{
  "n_layer": 21,
  "d_model": 384,
  "n_head": 3,
  "n_kv_head": 1,
  "head_dim": 128,
  "d_mlp": 1536,
  "vocab_size": 9349,
  "activation": "tanh_gelu",
  "norm": "rmsnorm",
  "norm_place": "pre",
  "norm_eps": 1e-05,
  "positions": "rope",
  "rope_base": 14500.0,
  "rope_fraction": 1.0,
  "qk_norm": true,
  "attn_scale": 0.128,
  "bias": "none",
  "tie_embeddings": false,
  "parallel_block": true,
  "extras": ["capped logits"],
  "init": "orth",
  "init_std_qkv": 0.0387,
  "init_std_o": 0.0,
  "init_std_up": 0.0387,
  "init_std_down": 0.0,
  "optimizer": "adamw",
  "lr": 0.00179,
  "beta1": 0.9,
  "beta2": 0.99,
  "weight_decay": 0.17,
  "lr_head": 0.00836,
  "grad_clip": 1.0,
  "warmup_steps": 445,
  "schedule": "wsd",
  "decay_fraction": 0.583,
  "decay_shape": "linear",
  "final_lr_fraction": 0.0,
  "batch_tokens": 65536,
  "seq_len": 1024,
  "doc_mask": true,
  "train_tokens": 293300000,
  "steps": 4476,
  "dataset": "wikipedia_en"
}
Each number is 200 + 40 x the weight over its row's rms, rounded and kept within 0 to 999. Layers, rows and columns count from 0. The size before them is the row's rms in percent of the matrix's.

# layer 10 MLP down (transposed), 1536x384, rms 0.0616, rows 1511-1535, columns 64-127
102,210,126,216,226,186,262,137,188,161,175,208,251,208,201,191,193,175,172,191,242,176,175,148,180,177,208,175,171,178,228,235,236,190,236,173,181,224,267,174,170,271,226,238,197,212,107,214,233,141,259,197,187,209,196,232,228,163,164,207,230,200,236,240,162
124,216,205,210,172,174,148,226,177,136,181,201,141,255,150,203,241,226,169,255,218,145,228,164,216,205,195,81,148,184,246,210,219,194,203,210,109,178,209,187,211,212,225,190,218,112,232,187,181,232,224,280,239,189,206,180,219,162,256,171,256,296,171,230,220
091,223,241,249,125,169,185,190,180,234,167,186,135,258,210,161,210,222,179,167,190,177,190,197,147,200,213,192,209,220,216,221,148,158,176,185,213,202,262,187,226,172,175,165,209,152,238,253,221,168,93,129,213,208,154,172,149,209,179,134,151,275,224,226,270
104,139,241,252,178,233,217,232,210,225,309,194,205,173,198,210,153,238,247,186,206,166,217,241,188,208,227,169,168,190,252,222,167,157,179,178,134,226,270,168,243,239,178,136,175,181,164,168,243,174,119,155,225,175,189,177,181,146,167,234,256,276,191,143,252
104,254,158,200,194,140,254,191,199,180,176,160,117,246,244,185,209,243,197,279,232,282,155,253,198,227,182,171,151,234,126,232,203,203,277,205,199,157,174,249,130,205,142,259,169,188,203,264,175,230,209,139,243,219,211,151,241,191,291,187,146,250,240,179,200
104,95,129,261,206,279,237,246,232,210,151,281,209,203,206,162,254,141,155,161,179,175,201,123,169,167,187,232,208,188,275,207,238,223,258,197,207,275,260,212,194,207,205,157,181,211,188,281,218,220,265,213,224,210,167,206,199,244,219,197,198,291,155,224,204
099,184,208,219,248,195,199,166,210,175,153,198,249,166,153,230,108,208,219,176,269,248,150,201,225,242,170,217,165,131,221,254,215,209,229,197,258,236,188,219,202,216,235,158,224,165,192,133,173,173,235,206,211,173,177,147,248,219,146,231,292,265,200,186,214
095,251,222,192,182,175,281,156,163,161,286,227,129,239,215,262,223,226,165,167,227,223,236,163,204,228,178,175,145,276,176,138,165,207,224,239,237,264,231,121,95,200,116,175,172,165,194,224,226,165,208,210,166,215,151,230,132,221,181,179,144,253,196,157,162
102,160,149,166,247,226,178,223,144,187,211,203,251,219,234,211,278,158,262,125,214,144,198,212,185,255,228,168,157,235,205,225,200,210,193,183,311,266,169,144,230,215,276,179,176,138,250,209,234,199,202,170,145,228,198,196,167,189,77,239,243,280,247,254,199
100,241,238,195,288,252,213,308,191,254,185,159,178,225,191,241,229,236,168,161,223,175,191,270,157,151,220,196,207,202,229,177,188,218,195,170,231,226,193,179,169,158,223,242,255,157,191,265,240,140,227,140,222,195,167,229,272,211,207,187,153,196,200,272,197
094,232,184,154,180,263,269,197,155,234,237,214,160,210,242,183,271,223,223,224,238,181,238,160,246,130,217,207,206,203,204,166,235,262,224,251,169,309,188,241,136,200,186,204,152,213,230,215,165,167,203,233,202,238,127,180,217,148,189,228,171,98,175,196,183
106,218,275,178,193,246,225,193,203,242,126,235,151,214,223,146,203,236,205,198,226,256,161,137,172,138,201,201,149,286,160,197,138,205,183,223,224,184,213,264,184,107,205,182,226,268,224,186,247,262,203,160,136,153,179,208,219,211,227,138,187,229,208,121,195
103,174,222,195,237,146,265,182,204,168,266,168,177,300,179,223,218,188,230,207,174,130,179,180,211,229,221,156,221,250,175,219,227,167,211,199,189,229,183,180,239,183,256,126,212,230,188,237,194,226,239,142,155,114,259,195,274,206,192,203,128,274,254,188,169
107,197,246,177,264,224,180,223,158,273,231,133,144,201,182,174,228,183,212,214,142,136,229,225,154,246,200,157,176,159,171,263,254,219,142,155,144,192,272,167,279,220,204,205,249,147,225,158,150,220,193,208,251,191,131,249,108,186,200,213,252,299,261,169,231
109,195,185,197,147,279,252,113,181,181,199,269,224,261,235,203,199,200,143,261,157,169,231,193,165,101,292,215,202,201,206,172,184,224,206,240,197,285,241,209,178,185,202,280,184,150,199,202,214,201,163,237,208,228,210,277,201,173,171,182,203,148,164,240,169
108,247,137,189,187,222,194,195,166,229,230,240,238,221,155,233,219,147,178,188,203,157,170,241,204,198,172,190,139,255,198,256,168,249,263,255,218,139,68,188,180,195,254,228,197,169,188,117,186,146,176,177,244,160,229,205,229,212,141,162,217,260,203,186,299
096,203,185,225,192,189,241,196,166,167,208,198,174,180,156,216,231,156,149,216,236,192,249,180,167,212,153,165,193,149,229,239,207,153,225,218,205,265,189,210,117,185,219,198,114,209,168,246,208,240,199,184,240,244,194,170,246,207,263,258,173,241,153,201,162
104,151,221,271,287,178,210,251,198,172,135,257,186,175,221,176,177,166,223,203,206,183,184,205,193,214,158,102,196,155,164,253,220,226,227,222,137,182,190,200,148,198,192,222,229,164,235,208,248,191,177,224,121,214,142,197,234,208,207,181,117,340,265,199,189
113,246,164,210,238,203,202,160,181,195,182,215,275,111,170,163,183,163,300,259,174,182,206,137,204,178,141,303,207,198,190,140,219,139,256,233,233,203,174,183,167,281,217,189,261,213,208,203,199,122,247,216,202,197,219,156,186,215,217,146,220,224,137,177,250
091,186,193,241,234,216,212,188,213,226,222,233,90,192,291,259,210,226,253,192,192,168,169,208,197,94,234,161,227,83,267,175,204,224,169,179,217,220,225,192,280,192,235,192,226,196,160,199,133,153,271,180,168,222,219,179,226,143,193,243,248,323,264,128,265
102,242,201,241,178,230,252,142,203,273,155,225,148,220,256,202,220,192,177,175,176,203,220,183,183,237,150,155,147,198,209,222,216,268,192,178,189,183,146,152,203,187,240,247,192,176,141,253,96,327,195,243,161,229,174,123,207,220,224,196,261,264,167,190,164
104,196,200,233,127,200,228,196,159,110,157,98,236,203,211,228,215,140,158,183,219,192,163,233,264,172,115,208,190,212,158,233,254,225,179,265,211,183,204,186,190,239,275,183,161,241,187,253,230,219,174,130,191,238,221,193,136,214,229,220,180,242,189,118,202
096,209,251,162,267,169,257,158,150,240,238,206,128,138,289,88,207,197,157,222,156,228,187,101,181,141,204,237,223,227,209,151,150,229,232,256,227,181,251,281,173,209,259,226,203,192,203,299,220,168,213,105,197,259,255,201,228,262,245,227,268,214,223,246,249
094,209,200,237,243,248,231,237,188,208,257,197,230,236,210,197,190,209,207,226,165,201,237,214,193,122,169,186,242,128,135,218,137,175,180,193,230,174,233,178,212,158,184,146,239,205,194,175,189,110,220,239,234,245,158,123,175,170,147,235,136,210,325,259,169
096,260,264,170,231,173,243,142,176,205,283,310,178,247,213,216,189,308,252,173,186,224,154,214,186,197,219,229,178,226,137,199,218,224,271,263,139,195,233,249,191,193,218,285,185,201,208,181,263,303,187,185,187,226,221,183,268,194,179,220,220,285,240,157,184
# layer 10 MLP up, 1536x384, rms 0.0668, rows 1512-1535, columns 64-127
101,195,163,205,169,182,147,237,190,172,174,267,229,244,118,158,112,268,225,235,259,168,200,176,211,229,277,176,201,178,188,253,239,184,200,204,156,168,204,270,285,225,171,163,160,184,179,149,204,191,156,235,193,208,225,197,255,200,261,187,192,222,159,175,151
094,185,176,247,249,241,231,148,160,214,212,188,251,230,197,261,227,139,135,191,173,263,201,212,210,221,174,160,250,300,184,237,235,179,248,124,252,242,160,174,178,265,294,219,228,164,153,224,149,184,237,152,251,111,192,217,227,225,201,155,212,179,159,259,180
102,199,137,261,226,196,181,146,152,180,197,244,206,153,190,147,215,170,125,258,277,175,237,239,187,213,229,186,260,168,239,251,174,213,218,168,199,213,182,267,231,169,165,98,234,231,162,186,157,170,170,211,253,189,163,203,173,174,239,146,198,226,157,226,220
103,228,138,159,222,198,98,176,253,195,239,242,168,164,177,180,212,174,164,200,231,183,191,232,182,200,166,193,234,255,174,195,244,194,196,183,191,196,172,329,208,200,213,101,234,185,229,241,192,184,178,202,152,170,286,172,168,234,281,198,180,207,175,277,164
102,208,199,159,227,102,177,195,182,271,201,159,228,198,241,139,196,169,194,174,250,241,177,129,164,176,218,168,139,251,194,188,199,238,113,187,213,168,190,270,293,250,146,266,224,186,231,183,136,280,186,141,167,197,214,114,198,211,173,121,227,236,211,124,203
104,193,234,144,248,245,176,200,238,213,201,198,230,200,166,137,125,169,170,208,177,264,241,148,188,274,242,207,209,245,230,209,203,136,241,210,257,203,189,138,232,227,183,181,201,129,101,150,192,225,209,197,204,218,264,119,233,227,183,150,238,237,116,198,140
100,185,183,173,205,276,219,228,150,144,204,265,200,234,231,191,208,146,169,173,212,120,248,221,187,285,171,188,191,215,156,213,251,226,172,214,201,208,168,162,214,257,170,234,239,183,121,202,173,256,156,131,211,213,190,153,164,168,170,190,236,207,177,224,186
101,215,177,165,169,242,175,227,173,153,204,171,168,166,172,158,175,155,178,243,205,255,174,158,240,228,189,222,114,214,146,224,248,190,169,226,165,199,170,138,274,182,230,231,263,197,147,235,188,149,195,196,169,214,230,151,275,146,224,124,227,206,153,176,140
096,277,233,201,277,149,227,189,195,208,196,190,294,178,174,194,191,184,226,241,169,220,230,218,231,199,213,206,193,260,198,260,262,233,165,131,222,296,221,227,174,246,225,206,227,131,207,314,174,211,206,177,161,154,225,106,242,271,261,187,189,203,176,248,225
103,173,201,248,229,193,120,241,201,201,206,216,236,150,195,245,268,188,202,229,271,175,205,229,206,239,199,89,142,212,259,112,198,164,180,166,204,183,224,227,144,156,251,203,205,122,167,227,179,175,170,169,203,161,172,256,178,183,233,220,181,212,190,202,144
104,248,251,153,121,105,203,201,200,190,130,129,198,181,213,193,225,171,200,253,213,269,301,177,222,185,224,199,141,169,139,225,216,152,207,228,140,204,200,223,202,219,236,155,224,187,227,252,182,227,141,223,262,237,244,162,211,151,174,204,172,204,117,233,194
099,192,123,193,228,141,129,188,190,185,200,167,252,195,227,222,159,234,204,207,171,206,254,200,240,163,159,196,228,174,218,162,238,214,213,211,106,247,137,205,219,238,228,177,170,201,217,207,188,164,213,198,192,178,188,213,248,144,203,176,159,213,147,214,238
102,237,225,280,177,271,145,188,189,199,166,179,192,181,167,242,178,206,165,227,230,167,225,154,260,156,227,187,210,269,233,266,240,222,191,189,258,196,194,138,234,220,169,285,313,229,225,281,174,250,231,202,117,171,145,237,248,187,237,132,190,234,195,213,208
107,233,207,200,187,226,208,202,267,267,118,162,239,220,195,201,148,134,192,258,161,244,209,240,236,155,199,206,165,225,186,299,264,167,147,139,164,200,206,177,188,315,217,284,266,234,198,247,235,175,212,165,211,204,195,181,239,115,346,127,222,183,154,254,211
104,262,163,138,178,185,185,196,185,183,203,115,188,181,181,199,196,120,185,183,97,181,178,223,212,300,173,183,147,219,189,153,229,197,153,177,141,148,182,170,232,213,204,222,275,174,189,196,210,136,230,161,204,274,190,182,186,235,204,177,213,175,178,288,210
099,220,183,175,225,214,215,226,202,229,212,206,237,200,195,209,202,245,155,257,230,249,265,202,229,243,198,172,197,219,222,284,198,188,163,203,196,211,186,286,268,219,236,205,201,175,136,232,200,277,184,119,180,199,165,215,116,242,206,207,256,213,175,122,192
100,267,184,204,197,215,250,172,182,166,198,267,205,88,238,169,193,190,205,210,164,214,208,237,209,215,214,178,218,220,206,248,142,265,87,167,144,203,198,223,253,221,131,233,219,208,92,173,185,165,299,190,236,253,216,173,244,171,301,182,205,220,200,183,163
105,186,183,255,168,151,175,146,252,108,186,232,239,148,159,195,186,174,179,264,93,182,208,168,183,250,152,189,235,266,221,239,214,209,263,216,205,208,164,178,237,225,185,180,169,133,172,202,183,198,176,186,228,191,299,196,208,204,201,196,169,215,123,287,155
095,175,170,253,247,171,150,207,226,183,240,197,190,121,228,185,202,193,190,226,168,222,239,172,213,238,258,189,212,154,194,231,174,218,213,208,188,97,134,197,294,187,112,231,264,198,143,178,161,196,273,169,273,271,203,181,210,194,207,178,206,235,134,212,192
101,258,216,111,284,131,209,199,194,135,179,208,210,221,193,143,159,250,244,252,238,182,269,153,215,231,283,187,190,248,245,176,213,263,207,179,209,187,215,213,192,208,127,151,175,220,191,216,181,206,188,209,219,208,237,171,241,190,234,134,161,211,132,191,163
104,202,189,239,193,198,170,261,209,248,122,218,254,123,204,131,104,286,217,232,162,224,189,245,212,191,168,156,153,221,189,159,214,176,207,196,182,223,164,239,269,195,185,246,240,142,181,133,229,302,210,243,159,229,220,176,180,184,233,97,188,233,183,176,188
098,205,135,234,212,204,207,158,159,223,195,163,188,122,181,197,227,213,180,214,221,297,214,154,241,225,205,202,143,187,237,291,189,211,200,225,154,184,246,158,222,170,182,208,197,175,215,274,201,211,133,175,212,164,179,239,214,217,230,201,220,229,154,241,172
097,165,202,206,113,179,191,194,140,198,193,220,226,175,204,171,216,159,257,222,170,186,165,246,245,224,180,167,165,105,151,183,194,220,230,165,166,146,225,190,197,215,215,229,249,217,282,145,223,178,251,280,171,183,171,245,241,269,261,230,217,173,171,133,115
095,268,196,248,186,197,159,181,257,169,202,229,214,99,153,189,228,260,227,237,177,166,207,214,173,205,125,115,202,185,142,291,188,225,188,190,147,159,255,297,280,200,223,187,168,154,201,256,205,291,231,140,193,130,273,237,265,235,237,180,191,216,216,222,197